config = dict(
    d_model=256,
    n_kv_head=1,
    vocab_size=4096,
    norm_place='pre',
    norm_eps=1e-06,
    rope_base=10000.0,
    rope_fraction=1.0,
    init_std_o=0.00536,
    lr=0.00127,
    train_tokens=434900000,
)
Each number is 128 + 24 x the weight over its row's rms, rounded and kept within 0 to 255. Layers, rows and columns count from 0. Numbers have three digits each. The size before them is the row's rms in percent of the matrix's.

# gate: layer 3 MLP gate, 704x256, rms 0.0594, rows 550-584, columns 0-127
# up: layer 3 MLP up, 704x256, rms 0.0572, rows 550-584, columns 0-127
# down: layer 3 MLP down (transposed), 704x256, rms 0.0547, rows 550-584, columns 0-127
gate550 099:143122144161133094109142140141070095120072130111122107147125081168130117119141140115151137127153136130128137156167140145163113119116135093083137132112135154123135131138123128140135130111144093120110136122164115130078113106130108177118171191127122167123148125165109171127137079117115107157165121107132126104129137125115123156068144116122081151100131182151124105105097142142101118111106
up550 097:115110108142096093113173150153173167096110153103131107122101149172077094130149113117138086115129151140127101124126112135117088153118156142159129127107129128121133128133134129103127160108121092139151162116114103092102128080103112117120154148097126142112099155163144168130131141141109140096096100135129151150151116136106145121158128144164120147122144111160146083080116128136150097111128
down550 104:090139140118131163124118145107176164137129102111175110134154134114144136160104140112090110119167135117147122097105108162072121142178101140144127148146136131153108161121126146121106073148115148155174107105084097151113143091160149116164096115140140121146091099083115111128116160122140067126129094125132103135140106171133141095161130134126188086121131118119132157129161092125136174125154
gate551 102:138159173120143147124104085124075123173101119149121106126134132129133149137131148125107151113126107084118117169135113145177105136120066132117197139156130130109088116118096119124141105145121169126146108169108117107147079191120141091133133060180144140091150096130121117114094094155107131162163100132111140108162141084135098139101133101114145128144144131091072111119110122100129155116145
up551 100:149105112178144129135171142146154144126109158127128122119145143094133113137122126107109123175089111152152180079154153128116115155171123152141118131087177097133143135125169172134135104136140104181113095141114104096116126153132124116109121155094112140125099088118132119099147108149195123129149158112112079161146094139132098097131158102089137156176135150159112108091106135130133143109153
down551 104:125148102132146075110123069087127141143114132095108160141129149105129135099096139139100114141099116126126173147109112144107158154130143170126120109093137129128160117155169137102128129124126135186129100107140134142145097095126084147123100149167147153167090109086109113172134099154149094126123132143167123119128112143144142135145131165123131125139134173153168157106113135139108172127164
gate552 107:099141158098103176152092122077136156161135149108067156122157121089130134086128081163113145125120092116102120142146127120129141134086143126125101137119107125094123130112169168184128120135106147185142150132132141136125173136139125121150092137163124124124125137117121090096132165139135127111139136107188083175072135164119126134137160136125151112145107139129104101107133158127111101138100
up552 106:112108148116114136149076124083106133165167138123080189132141154118123138115154128145121096116113098107074126112172129111143134141079124099104121145121134109127145101147191158162124134150100137184136141139135145137124165160120119111133117150154141132102112114136136128081135148134131114097115135143166122187088132131124135143140144138149182142163113126136109123116129113185110095134120
down552 113:142142124156141119110146098198118109105140104132172091138141147155123145164148177070118097150175121128138130126093134150158102150159132074139169129159141102117122140135107086056124141105116108086112136123098107125149083122147146141117150076136110160139129146118170181173125078136127120105131102151074145060167122131142146117144137137141132128147147123135160132139110106107138159120154
gate553 100:141121088173085134075106107124113093143117140129117136152085138091107165100107037155148131091114127110137149143100119152076157114158189108116142094141155104099101125137109116149127174124116160155111115110154114098141118104122167151166132112120121147134113146154151142164139142132138145147102109095161159136156121119090135130167088116110135088143141140128117090105136125117151093130145
up553 102:114082147123114097136113129132089130147130129124111142096135117181098139153116141131104129156184089146121129127131117132100169150109102119096143121149102133105085104136120140113128118126126136142109110132159119099120115137122064129106152080102110121150159102137132097140129058166117104137101142130158143120168128154165100112135132124095188135169123099099139138162144149114104146169124
down553 107:112124135120102119147115150149128103134136128097124106095139139130132172144106099183116100124148111133130146149131141131117159131115127144106102143122079105077096133152119140125160141112115130167144125142136073126139121141143046134155123095117144102111114127121160100205143103124142058136079074130114123086155141124126106113177142127108110114136140119128148099135124133164104099142097
gate554 109:142132127125136129156144157166097129114155115129121154109096115159163097112158125117136120145089125132099153117148136126124102103112196120170097071097106159120146141154088159116146147091124141167101104109155109171142120149156106120107127123146155109106108170153134116101119151137150130099125085161115149176108090140091119182102122152109190158135109143121131082099131125137105122149157
up554 107:150130110121137149090127145132127147133156094109123119118106085140137148113117110154121113094086105117118142195127185172144113093107130106149142129164117096177150110115109145098112101115139083105137134139138132138169125145078119154130163167171098143127126106100125159172109140144116106075122113154123163149143087134116121156136150176126116157157113080168132119117157135116072156139105
down554 108:133114152120131134138142119120112131132061166143153125114105121144112126130124107139124067172152162176108107136129075113152121099157080133113114149134115133122109098107140141126136104186110149148128186115122128108100083127136156135151104133122120146144066142170131092133140135174123180140157183108153114150139108150155103141138113124146130166160137114164097163107127121109140121103174
gate555 110:067153138148140104141128097102047110118110132133140129099132138152123187118093091190101144089119136080140155119155089137153151119108125108140098139161108176144130153109105113156129110126102130116097105152114140124145129104132113103150130139086150129163169115148109065141150114090145153135138155162110161143151127136149105159140123146105125117121119099114151129127155107114127136120159
up555 110:106146074140141078116111126129162131089112160106149151088151125132124115136117049102128127142125150123126118112129106137083176126146136101160103092102151128160145120147133127176123127111137137154091123132087113111099127102162128114155116148075135135146160143128119146118105127129123080155124158103145120078150123125106099161190105139089150134098118115189139149134132103106111130135136
down555 112:136165091123143122143095113097138089084083143090129127122170115124121110117129115141107034130150132086150099127149147160138170128147130117124079119126147135155124184169121123107131144119139117104116098154149116162142097122093122136133145144089184125181116179142148122138125121097146127150129155141147109144138135135099107147181098107107156114109098120147080160130086105137137113092143
gate556 111:131128138140141124148157088128100130131085153133152136150117155101114174140062134125167127138094115101173141146146118065136146157113133138136085161111144169096088132123134157124129082167118140083126113117103118118145112146109125111082124127149148125135143116138100098139141121141165137147180123086115125108117127141141083162163136121124151137142140129131136212125158087138161098108126
up556 109:132119116138126131140142139138129118101107114104107134131165102112108140128129181161154102101107124119094116138113156121102138152126121091102126147121132084108147094103149168132087161137119142130119175097095135135105134144124115146133144120097103150069115132114099144137136088110095130111148166109123189150141128072137098076115136161144146116100126143218110112122159063129150106133150
down556 109:136182108108125109134108137138187143099163111118123128145132097160150072102158133133146155144139134162095142173162158150130104127130140105110164110131152139126138153118060077079102133125164152136154148127116118127104130154141085113159120147117112142124122111102141151112161124137129125113112161157136148094144097140109150106135114078139114109157148137146147072152096125111111151128144
gate557 100:116131133116117116145093150133169135103110137132137146074142141121151102114160130100110122167094070110101135171152122102119119157106165117097120116117099139185142136141147102107155139109111117152135117158168152109084106117132130147139136073156187143102087103115147132115095141174129097095106079165144136116103147109140134130107131059117142142133149113122127112147126068144104108131160
up557 102:158098126093124120138137139116125171130148105083133107138111106117114107131100104123132127146119170168140126099128125170068160075117136143136150121146079150090107154136110124141116130155128160167113156111119095142151133104109089106103120160119116155126136149175130118118137157136155152149123168095129127167166121159126128122126106167181138105133098147136155088129133137131101173104126
down557 099:162126143144147124132126138138095150171163143142137106154151108131135096134160125130168165209135099124107128116111169122102074136146139114155132112098184093130128141137114121160149157140141165102140136125135158139120125084157132141136132126124092122117137150114149116152143135140119170139135114104098120137126085155119117121115165129133104108149138112131172155113120155120138141145087
gate558 090:149146126120143119131104128130141114076150115151091143133119118120128142134127107116146145102111152132140166086098142125162128122123133135153136149155127141078114115121104144108119136098095042053095153110118075089145094114107112137117139092138146144104180093137095165131111133133153125126145135146126123108133109135139150120126165120157103121126155111062104213115129125113130151116118
up558 090:082098127116116134130135145115138132205103138140119149100147117109155168116153123101114147146133115093115123164143118097094082190184138116122124130108141141156136105095141140163105071147161179145136142148130160130092156108112148110145115146103112073148096132116157091132149130152140162134114119153148131086092180161109116111138095143125099097125136152159145111104113162118128114145136
down558 094:119150109131121124133079138144094158124117138155118146149106099084106146074108118098102142141143156152134141105136100107126129156139145108152132144117162129116146075153127144114132121151153106081076110126111108128170124164162106157120138152134126089159151138164133160103179119125138162135127140084140147125096102105138181116121122143134142140138129173101095164110117136130180144127073
gate559 091:134088150104106136154106110137155150141132112143121170149148153125146101173126154143102128182127136181128140152134149090153145110106145121119136141176157135115127138109156150100135123167136093130127135186125123059144122115068101127079137131150159106131075115092124107115107115157118120115148116124164134120148128107167121155169149152126158172132147113110166173160123096154105162108120
up559 096:088093122121125134107112106118131112112108111147139110184131107151106140138124125105185144159129181088164128140118160162101109165120088172142145137103137141116136145127167092144159105127099124137119151075108095179138147128111133102089107163124116115094116144173143146130121110173111204120142147091112124097143123141136127109103103084148090149122131137112178146103109117149124124121167
down559 097:108097158070134144154132173144157146133124130135115166128095121139109117118162116171122160172153118125149145123142141074124188135132104100090121131145160134162101121138138125115105100168173136152117159115151116178111153118119125118126143148121146100128091139116104072118159126149074133107111122142104084154111140137104092140102128176133170125114110140122108123122107122133137177128124
gate560 117:103130141120144117128099072113074124174128142152133162149098162142127149139118129121075159162116127138143143130109094108136140137102118110110147143131132145095103116142138166135145131108131162115140136148107078128091120132129120118183140103178110132139155145107118075105127106107161151146133155139173144110144082123110093121101140133084140136118138146089123150139147141103093079083118
up560 115:106117147112092174110126128134159135118125124106108067106121155168096130115129126134129149156188130170115168101118126110090132133139134180149161135120125141121117139149105105114106119108119174169107118098165137149150131137127108116112164087144060141109129111196137151138152106125097131100077091130144152148134093153102175134141133122116164158135139145161071115092114110143138138140121
down560 115:114146129111138142115142131112153157106103132129104078125136184163090111074132104144157145187125103156123141083134109147091131129118123145125171127162136126133114138139112127116146144096103184132112126092163124153100129092099127124157164096101104136122117109166124098131097113135137148096100094119138146198086095143130122142133130116117141156128136106194082076110102132143162108119089
gate561 096:123074127145090103120134117096067133102107125140161178161102134131086206146118147101070122143102148114118109131176121109120158095105086169121101132133157154125122136121146146133156152131098108144136165109104109122132112093135114140105150112097111171129162142135087143128143098129084129106150128131091120127116094130128119124133118196105114126130128144146106124173123089125154101125145
up561 096:173123117113096152127133124154136113141099099114153159125114153121097176141131171136108130119097153132102099160137141143115120081104137162087091134113127141104142127134116162134133184144108096134177162095132116120086124111102125148111122135106135153130166162157110122139105182118113135130135100122142111102139096147143135074139089120102138193104092144158127115138119097113131160060133
down561 098:129122115093126148143089144176153115092122151129099130140119135135147160177092143100105084177125121133126099129143123123167085119124123148080101154113159181123142116087152130157116109177124102110127143107122143173170098170142145124145135126171184143114144182150136071170109126110137117081111134125178132089144079159135114154113134134122097121162122165159155125113133127119143107109117
gate562 090:088152108149110151165124140125063112138118112113127127132092107120128139113062098148108122126064119131098137165126131154125114103126178132151155087134113134144096148119119162109149133122115127121175147124144077122087131104143112172135109107151099134156177101163120129185134153142172135155109127098150143128113127137110105119087114132116097109139146125123139143134118110155156166145121
up562 096:133093195120119153163112119147077173125128148135163117097134118119129128111154148129155096183097109155150126119124145109156128120114080139128115119176136095105097130116155144128120120156129126134204118141150162136139107104091154124161142100144106146141056147100110090096117155112089161096158130101110111144128130121127112116144149129143168173125072175137089128147157120146122133131088
down562 098:123107123120117102144171105101178137125091118145134133130139099124144148139100162175145158176131139174111150081082100141105142081133109125129096130180132133146110122104186136143136133100133141145135102086118118150130146166140139139151103162149146105134154144130129154120181161137090134161140105146091142075136127121118138091146154141159139148119118115136127080161139121132126125160158
gate563 075:177135187127106146111120136150144105142113137129128111109110119087126128166104177130118146138122175102136143066140133155116125122139136126126106109122183168115109138101133130132123134145090078156111111142146138108119151143095156070081148147134137167121117143122121121120144109110132115114116114137112127105104114119107106173152107121124159140171101149190084153184101184124125109106122
up563 079:123138148149167095125123122095141122164135121104088135124077152148152158125114106149161133154153140137133152083142122073142101129161128117125131175135160170138134115113155128133113108114113094168134104150133178141112144134133119101127138147142113107155139132094144138127095134100128144140126167156123150062118143092104163117148166119139124153120098071171153160155111136125162137125119
down563 077:138157099129139151105117123168134128107141131150171136111147113144132151110118158142111029153108165096139101147127124158132156119095117116128115119147122144115108130158136137133144102129108144098131121107145113113142123137122166151097108121129158141122098168137113106119248134133181105100116109101155147129109145124126148176144097131140152147159118128120124142141119142125093081119169
gate564 120:109137164069199153145119144135125141114114137147142114134145107128089122102148128174125101146147134133138147121103112134129101107145171174169122121112129107130161152141099149135062096119137129099108124155088187146125168145112091132128084121082126147141154077115107137087132184113105115094095120115143123112159179106193122141115139122122105115095132140120158158130116166117132180143156
up564 107:142133171079122134125119132108117126132124111121135184089082136145085116126122077116122126153169114131157107150156079141129120075103122122093182098099077138121143140137139095145139120109180129122136164123194109112093124126163105089101147136167104096107118144132151129097108109139178092136129148128126145117137126127135104138098184130110119148103129147136136108162142134114116118124155
down564 115:106136174177108116147121115092128119128129096124144086114121123116152111123166184102146085119089136111154120130102140131151127116135166145157100134099155131153116158162105163100114160148073134103106125127104129122153152120127121147147091144122137166152152079120109096141159169130103169132095119124114129153070157130142154102121117125153078144135150119121138113129110139143116145134134
gate565 102:112154104124146102105152108146170107146107137116143111127139176118097120156090107086147142089133112138114177149184112141110093106108166153160131108107111142159125134126105071128122157113171129098132118104113119147158115124120119122097134140096134121122132134158087103111134101086133128136113117156107074067116126126163123122123107090116117117171133169116146151103136145136108151118092
up565 100:117159126108133122129117123118058136138119105111099137106098119128109127116102092150143108129113138125129149162108141126126126109136130133093164112167084118137099183116135138106139112091135095133143138178145091133125145142128122112163112112150122145160130126176130090139115118134137115113137096182166123115113132148118114114131156112168111140135111116071128120150119100153165124113120
down565 105:153139091072155170153124122135088178099186110121111090163154155138116097124126153121111131157159156094148113120135110079132097126113132114169122148173107134122101099135126117123108120135119080136139130188146144124098085129135142142157102099136113149130113105123081088088092119168126105140099119148179118137126132157137126142103164133120087114138126134156135162111140095119126110110168
gate566 108:137162141133128124120144108118125139108124117127157126135110114107142099151150091095084159143131155124110127201174131118089122067108179111104094077118127129093137128136127096104099146151145123104174142120100094143132145094146138158150120125118164143138125112083143126107140118121125104091127101095151117172161085158156097085123108130099083146092124133101122117138096110136108140154148
up566 111:109143136121147150120129138129132141123116164142151109133140111111157112139135111110125130155178185114130135177122098114121140105118170108091093077132135139108146141132133087090078150161128135079144151089130091133133144111141113118148132084111109139157182126076106126147122120140117122079161113089160083161148116147155057108112085179108087132105138129112118111119126126128127133137158
down566 103:104102123120143139140140140161100124133110160116099086160120125121145136164124176102140029191130139132121106111175114132093115140103101106105119138124156151120164140114138105119103118147124174148127142118127122153138124112145133127122123102085143145176105135111138107148098123142106156101154171118188131159183117150110141155127100167123109130145135178184116143120138148114147143113142
gate567 114:114085116098122112107140129136119111154102173075099126138145155144114137140131138105141132164137124128157138162157102084099139079123149140132132141146136130142121117047100156121122105137112159117101153135090133113140138135153121089138156113131099122149106140112107113189099095113169147133154149105148119111130140169132143160138168122138120143188133181142142139095106128088138113131135
up567 104:116159159147150139132086092081117137122137118151163160129120109137071166112125126161119168126149107112117115152135131134136148184122138132087164128120124139100112140141118135145145126120150134143164130106153122171122132132151115158179123162120141128132120143119136075116141200120134118166098135164118133148115113139110140099141128129073118084098177124115122114123169093089125118110120
down567 116:141094099125119106140126139088093136134125164092103169140166126135133108152099121093157156175090117112147133138151093126114159102069144100124157122128161123109124121098101164111101098124110162125136150141112131108124099135132101106130139114118105136123121134099097122168097126117129157150141141126140129107128143162121151179129164137124083142186140122136133102070141144124157098150137
gate568 105:117115169115130159085083147114045140113151098127137121091105095111081172095115118145137148170081117137137108122142139087129156094121116150144136117151132118124126082126151133128129128121133101109138094167117151086121127153135117104112101113095146116104086129136121118156137128078101145096106095147109176098104108121147099117146155118112137119119127145090150159141123155149105149103126
up568 102:144135129139134100106110105156128178120145126136160101086134121107155100126177143170167163145167111131153126098129139157116175116111102172137135108133167101141137075118109152114169128134102102144131151152125082158135145110101113123101095094114116109113099102158158118128118120111111137143122124135090170148177127122174115109104143140110181141138145124104128119160116153121134136137144
down568 104:127147178108116157116100129131129100115101109140146138113126131150141160131113169113139111115096140105122156136138158143127138145132114133168141098147132119154163064154133180097119154097121112110168110188127165117153134159132103171122119136129103133120116119136136078160143125124106080130141110165070128087159136138136127133158116131115150104100105144090062126136101096135080101106166
gate569 096:136112106147164129117129134117170125097195139089131118141125088124146170185072152141110141094116167146130101126095172162124112139112118133125129092141209106134104112146125140130104111152098104142143126127141128115164162156133119109131154124098143115136101075125127165151123109181134142125131113115114158125143108144089117157132118151146118124120114133159144112131131127165087074097126
up569 097:085134120125102126129113084130115144161062134178121138128144157125135081085095111103121098135144083106113192143161100093121165121122157134155140149104095135094148125101114110110142135092142145141117113116091131140120103076089118122131085141115108130126160147110130090129113112099156147161127153153132116149098141125126114118144111109123153113160154130146117151116157118116176159178110
down569 091:099117150134138141118115125083158128149073160181113149126174120135112109134111106148115201131128091127122178124175144136140136129110155143136196120156174097132117114146104089139139130133119133119151112118120124136112142121096126128114072159141136118144163129100120145130188166108115116123114124125116152128138142110136101120141131110133146136193150090130122170138090116099124101161116
gate570 096:101137086141168113162067088069118089142133167131153143138133127147099150147150121165109159116141119146118096151174099099126122144161130151117145174141119126076122155109112116153136134098135159110183162157105134143165099094117133091123136148147119088127132148108122105167090141089110128153189159110108105103168136174145138129137143135109166123107150125116173092157155085082138094125082
up570 093:134139144099149134136124127090129088122132155131147113130121122178084135126132153138106126138138129145108074183146089146078139129131135142124113155137112162050113158133127094136133136142140152137163141125124132119117085123160161114062150134109116134109127174115128136140110143109111105145163172137143099155166131144156098156132072129104162130092125153120125137197155135121121095122080
down570 095:179119142099112159108155158158135095128098113133124098131161132157140073121133139162128074062134119136144125128119109124104160145083116136147119108150099168082076126093174089103156132132112130133135106120083096140109149146139140102098140118133110136123150131128147117167094129123100137160171147141135138172138120111136098155153139114114169107119125145122116087180122125121122113123131
gate571 102:149154085074118152091162146127142161117128119118132141143151170102134088159103165108149137156125134152183151108128154103172137134122121106137119122134107120111183172127087151127147106173159125138102142143150126111119150107108136124151146142130147130118099151138114179156124147106099120125143185121183106131127119152152206155104102120122142158118093114106078158152095101114113160136085
up571 100:159158114103095128109162121127092173112131136103112096116148181107133117173090163126115138150130106139147153136133164120151161126106096124178162121133131143092163151125106164137166127146158090108131155108135155073139126091127181114147135122131150148115115142079113152132108158117124094115139143133141104114123101130121155135137134108109128172153113117101109147141126085142104179122102
down571 092:142127142096133099094127194152120116114148117117156145149126129141161100132106137129141084115098108153165176144134146116161086115119166120133106142153168124111175114119118127133129108169120116158125092163147157094127138117108151117131154125150140107146105113142162127139129145132143129129134150077165128107078113137156161133088112140095105130131140083127131097150115122145139120116117
gate572 136:150117124139133110152093129101105130129151143102188141168090133151114105109152110146128097164153149140139135167102125099129107112101112130127137083092120122121136152155140179136172133162151148131152091119144118137071068134111124124131116161150153132093124146138117143110156148135141126147147101130156126123130078159069092088075133131148122148102119155129141118124144141167132107121060
up572 129:159128132152164108143123123110113135149177143141168131156102133150108153104122134149128132150149158129141133144095135121107123130099110127154115111098113099103144155140154188163156137138147148095132105102111118136111090160099137084128117162114157101091118156141122128073154130121127107115163130110146115125151078161115116079081152116125129161071095154149160119122122115137137106111099
down572 111:091142137102138153132143127136147114123098110137080149091174114123146099143119134101129031113105115121113101103127133152134125145157157134094141151112123159138106109160111106090126120112108115139113127128129138133139145111147132143113128103126131138154133116127119152138091142148109105122094120142124142110111161100150152176149115128142133116164157107128092143111108137119118138155140
gate573 099:143130127176162143135174115131141139135130097147080106163089101122135147118137129114125138125181173146129134136139130112117097165122113107153126140151148122157173135132077119165096149133143164132062108105097138142139133113159179161192142162128115169172140120188143121130146153121142133131131147103080174156135150151074154109126147110118098121129152095147126061161134116129150112130148
up573 098:124130132147181125139135114142161152142121112160084081170105117139128138117131105113114123121129179167141167162082147121139113139121096157162101177120146169122170125112121088150103151112121129125116145112122168124146128088134161154175137129099121168168083121140084151143142098114131156148093189089108141143118136097090125150094124106151056144128153125153160140129118109144127112128143
down573 089:113101135122081151170113130138119144109131145131118117135152131152145106132096185126109091077097117132144129105114131159134100140136111080108126124150098114115093112123117170150138095108110124146132101132154136141113122101117118147113125104120111095143163145111113132151097125135120097149137124141131170081141128117182104170079146107131142157118131120132127128135100103142107155150123
gate574 116:152130131104163101152112139121137158111122124122128168147156124140173078117168125115113113159114111095108119122137126159127121128140132140132095094081070110133132156141132169139107099098134103136086093112152112127151149096102065117112106085156137071114159092144130095129134152122138179179113137158138110133171129159120156091131111159124146110131113127105135101123089135095093160177124
up574 119:142112116122146100122087117116135116117119152138133151114167131150152119152144139126134120150134105094088137143157151165146108116095113131150120139080108105101146148110124128131102126088093121126109105107142131144137124134092077139127092134188151077107154092109123092135163099146163195177110134136149107142145092137123119121146125166103176134146117088106120156098101120104093136175096
down574 099:151124134125135146160153138136081157103183100084114100148092079137118143118115154153159047097139172128145129097114109156125147140115148121113145133153107160140133118150139154097107134133146102127106149136124115127141133131152167151125153127118126123143087145098120131126112177109118108133117157106134117156124157132141168107108127104115095134122125127164115134201144113144173114087134
gate575 105:184135121118149100152093133125066149126161121144120211122146113117136139140142112119137114135113122120158165132136146139128102099097125091112136133148103116123172112137113154107176133128134090111093111190124106102176139153135178148101095136145146132076149108119109125140129129148112125102128124166128105149162100116153088103154088115125143143128091081099136188155140117146091100120111
up575 102:110150115130142116158115116114165108117148086118131113087074154095139107135128112121143128167195086124140125124139118118106134182139119137135111128124123127199141131167122140125174131155111162160112125107129120150100136112200126160124150134147112131119111140153138112124160114117099118162119120127063117145107162130098143122113121161115115123101090110109090089144126191131148144174130
down575 108:106085132141118145133092148131133103137182183093113113139132155137109140099155133117135119198104151166128137130134116082125106118119165108119115146146158145102112129102119153124120108133093106114155125109115085102125121089126083101126155082128124132132105138105130147145142149122136075117131110139109163129142099154132156117149161130176161194124139107091158136086140135134108096138128
gate576 095:103105130131124125130082110106115161110107119175148128160135127135111149170112079136115148132146127152165131129116152091113149109144125083084147163133118126094113190135094186109163104108109116113146138141105140127111126119127135100104174151092116174127082113165148131148118123125130159142112141133111156136133121148153098103126145140077154150131093103085129091147097104094121168108089
up576 090:142142157141140175154128134133156127138099112107107112088123160105116114079110138130107122133144165099119105093121123111096104150152148146155133126088109108137131102143142157129123146115136149120112105120184155150144132097143091167126096111099132145149159137132167089097124134153139111130147111129181144113144146121104172111179168103098144124110146162141127126096102172138109085101175
down576 094:132175146134175111159123107109091154137102111101109115108141136144126139099111152126112124115160192123104158171122112120097113122138162125108114126150111134129163139145101131152121121148119113132135155142176132159149157056097076182158075122150117138095102118123156087108075120155133162105128138090162115102154112153110151138132120100129117094121128115150135122101152174134169132105148
gate577 116:121114125104142138166122104084123185106134123140113111125131120137140124133137097096181158159139133109153097137116102146115159120105122141113088117133151130105119118124100129138108135106100154130114088143102105141144130183194110089123089123145103158126149083176153103108105137127121125131145147178170150093110122108174113133061119118129145152130129102060141111146136155133103118160109
up577 118:114128111107117161123151095146122113143126126138164146144129128141117114168099147148120126109153125135113139115126099103164101126124108113099162133091090143126138138135171201126124143173148136095142151106153127115146087062119125139103130170152098142152170183130138117112120127131156118138133141072166077156158151143109110123145158106118116140123154126124121172117148137113145105123128
down577 116:143110150113149190095140142127129124162114142144133130115140074159115127141119149129090156106152110132129123102144111101124130129135122144156105143095110154127112134156142152098111108179119108111130156109173103137147108112130138130122139141128086110159143123147076111124087140158117121142107145130121091172152188127116127111152159120161075115136169141143095175131182168092172120124117
gate578 092:103154144125126152148098117129129125155129153179143136094124134142137165115119103152100152133101120146149103133129120114137143152126118124110104152084138128077102132131117121157105109095181119097128114111133106141142158129126117097133143159156129109121100143104110099109133089119139184142124134121115124104171112144140115118120128099069158166114154127108153182103177118121142151116134
up578 104:105131089137131159124104140151167141140130114149129150111125155143110110136147079112142145116130135177105142079143145121124127124081111130118157114139128147124116094130098116126118126122139183165110158138165104129120124144133139122158087100126071080141147136128153125137182116139115116148111128090129158127117140158163128121134115115124132128124140093160107100139126141118134124110100
down578 101:112158101129173116132124176154161140132160137163104124119134142141132125132125082082181148143137156146112142095137109103142111127096116116120158144124119107129136114149118126154079145127141169133121156127190102116160149164142126156174102077111124113115136151145134117144158106141136108135119142090136110123100145146165128104145128115128103152112130106182095098147133150150136152151100
gate579 091:087126103132133138082115110140143131129107110124124144135154082104126150092133129154161124096100141112167129133109151108107153108152130120136129076110151106100122114105151108130114179144124106091133115104154126154148126139174102131116141137128127152142118107145132105143108105126131147150141106103155117165110119143141120120146099119113137100153116163128110101143185075119103091143093
up579 084:123100132104164151107120102143105136132108125063132125118111123095142129121170131165168118155115163139140166118112114112157140129163137108131134136130142111142155124117156133107101091145120087129158130174143118123146157090135094136136124127143156117135135113094098105141121135106141101148140145145132155183143108114110099110139111154157129122155133151167126122124111067147175105128133
down579 088:139113107154100140116141090129091122139139127081132100125110141139157109130173153105117191131171126143112126107133061123164192141144139092167141106123144139148151125104133131100111109135119130141127150158135119092103124079114144109134093111115127145134150126100107161110107138085151119163123103125153156168123123110113105129148073151170127163150139115135135138123098054127167130114110
gate580 102:095146151133122129128130144139114147128067155150128104157083178137153140152151130154132145124187138135114113105140122096111137140148107155128164130146142140111122125126130124154115144203156138143158115124134166145159138127128158139101156143100102097104159126129089077126100125075129126169116109112122189165143151126114129136140123135138118115091125133153153147129177149126103135131112
up580 103:123132155149111135127132148126108086118165135173103189132115127173154111102153189137123133112109149126107122104109103120147148145125153144147122130105178110121130125111153132148128129174119123116177132139109152175120134158120111156144143134135159136116162080129112102113116138070118067115129133153108134168094132065099149158102116124107134099104136165135089154132117160134133119185123
down580 105:158107125123101145107116157141104120135177156156137119154114161137118127089166164100162125142090154150122107139115120122145121107157138178086135120101148105144148103148093122139111167153138099126139121141123145134142115142104172149129160139127121133110162137162113131103163134065112108143111076089107139159148142110104103112070095122134139137132072112121127162145101111107105123153124
gate581 097:156119161126144124107114144096146092118121098122113169129122129106159137084119068123103111157155122092094110126151136134151158154104124070129144125100124142140083169152128153090091145094151121099137071116141147167160131092147123151112153130132101141139148124091117133117115155098125160130122093160118137141103120139116106123157160125135093118105111072097151156094133149131121116163107
up581 103:079127141164150122116125127147133130126096143162117123145130121141140142146105146126134126132116120093168064093122140135125161137160097153062099161149155123120138158104128116169108163120147129153129143116104113100165126112139152130141190129149088098135118167129124102146137119082118170123160140114141112083101120117123121149125093108125119111157121144122123153138140111143155079173115
down581 104:135115144113140159165143145107164103081125136159136150142139146134161136121157083118123160174103106115119102086090126136175140151113088114125191128086129137131085166148159133167160143140125091085122117127107162124151142122137132129132145122146088105144145128153133185128079141086137136144090088144125075136135123100116154057142129101130118145105123108142155127130131107116110101175123
gate582 121:106095125090133159118131133158132101122131101100132149107145128127176090153152155119136128150115126168116134137133140148128138155094098147130150071142132101131148123118112156139140142100153167152089146130115152116151142111111154131118064108145111141081126134105128099093135127120148110097115155131140104132166128139091131116119119137124123121094113150125099137123116111108107109079127
up582 121:139162136141137094149116137094143110121108121175141157146101123148076094127154106134120123138107155087144119130127108087103129090140151107166099165049128176124103183165142109136151136133092101139133120121120116171081115155165121139107169142112123152159132114138157178122115127106116163128121112145089137127101121123141132142136126107115133127144121121126176086137121158133149144136120
down582 111:130134177130097098141148108107176121123153119158170126132108134141133119102075155145146255092161126113109130101132140154146119108151163071092143120123159137161128116166126087147124116146131119140122136122145115114095124139126109155105133158118102101137160110114132167099188115103119122137111090122088135125128140123132119130127117121127149111144118117154154098116102147116141088137117
gate583 105:143117152140150132118108125112172116160148153122098114121144153157127128109134109127086151131110109138166169097137147133128097119110103109161114131130200174147090146116137092116095099122109122128066112133090139131118133159157124136117135101173146146170147083169145115134131121137130157142135131135117091162120112149158121074105116133120140131154102142143146135142120122167109149120100
up583 102:124081098118130142132127146126160123134159120112133148157095134096127110103075095148114097115089124152152134137137144124119088127130173140112106114125134116139109134130101094107119163071127108152138112147072150088118151096107144164164124130124140113126107103140135187113152115146154097125110115122162152141097098107129132125086111148140128091145100134139128127156119141178114121138147
down583 107:125064132126129128129130149137125116164149076112130116172086085131177121112057110156115155107141146129138136146140134126095132121150128099116127108153147096125130141120095113092124126115173106123116130170099165097091132125136139163128096128121116150134153138137110159103184112156144084090147140143158124155160117154108104130148118106149146144135106115091103135108141113139115134119163
gate584 067:130156086121142152097139137128150154154134111129157101104155126139126065152078152130114121159138127141103137089111143120136107116127096144140141084114141125196137125141181130129116155140140136087187131168101111124131096137127120161114129155122140181102116124151080113113113109130141120132149118172143106172118133128145136118146153154114116150151130145119093117133104108142145146117145
up584 069:120162122119131131150127136136177090137186134133111169156162122148129115155143104087133158176118149113130157117133118153116131092147142096136115147083175143138096157091116150148137117088116097136091131120078135153108170094139180148167162106143142113151167113125135174157119114149131168132133132123115106122140106099153114156140126115141184164137101120111163187132099157137119135133105
down584 075:090132121103157146157114087069139096126156161119139135165114103123143113107139116089172219116141134113101121123080146108110109124104138135108127136121117131098150148148148127129130116105114177131140143120157125121141132110152099155164175176129100142116125078117138145077106098123135109149108137134111122110105112129113128099120151181105127107109120108109122107125100144151157106125119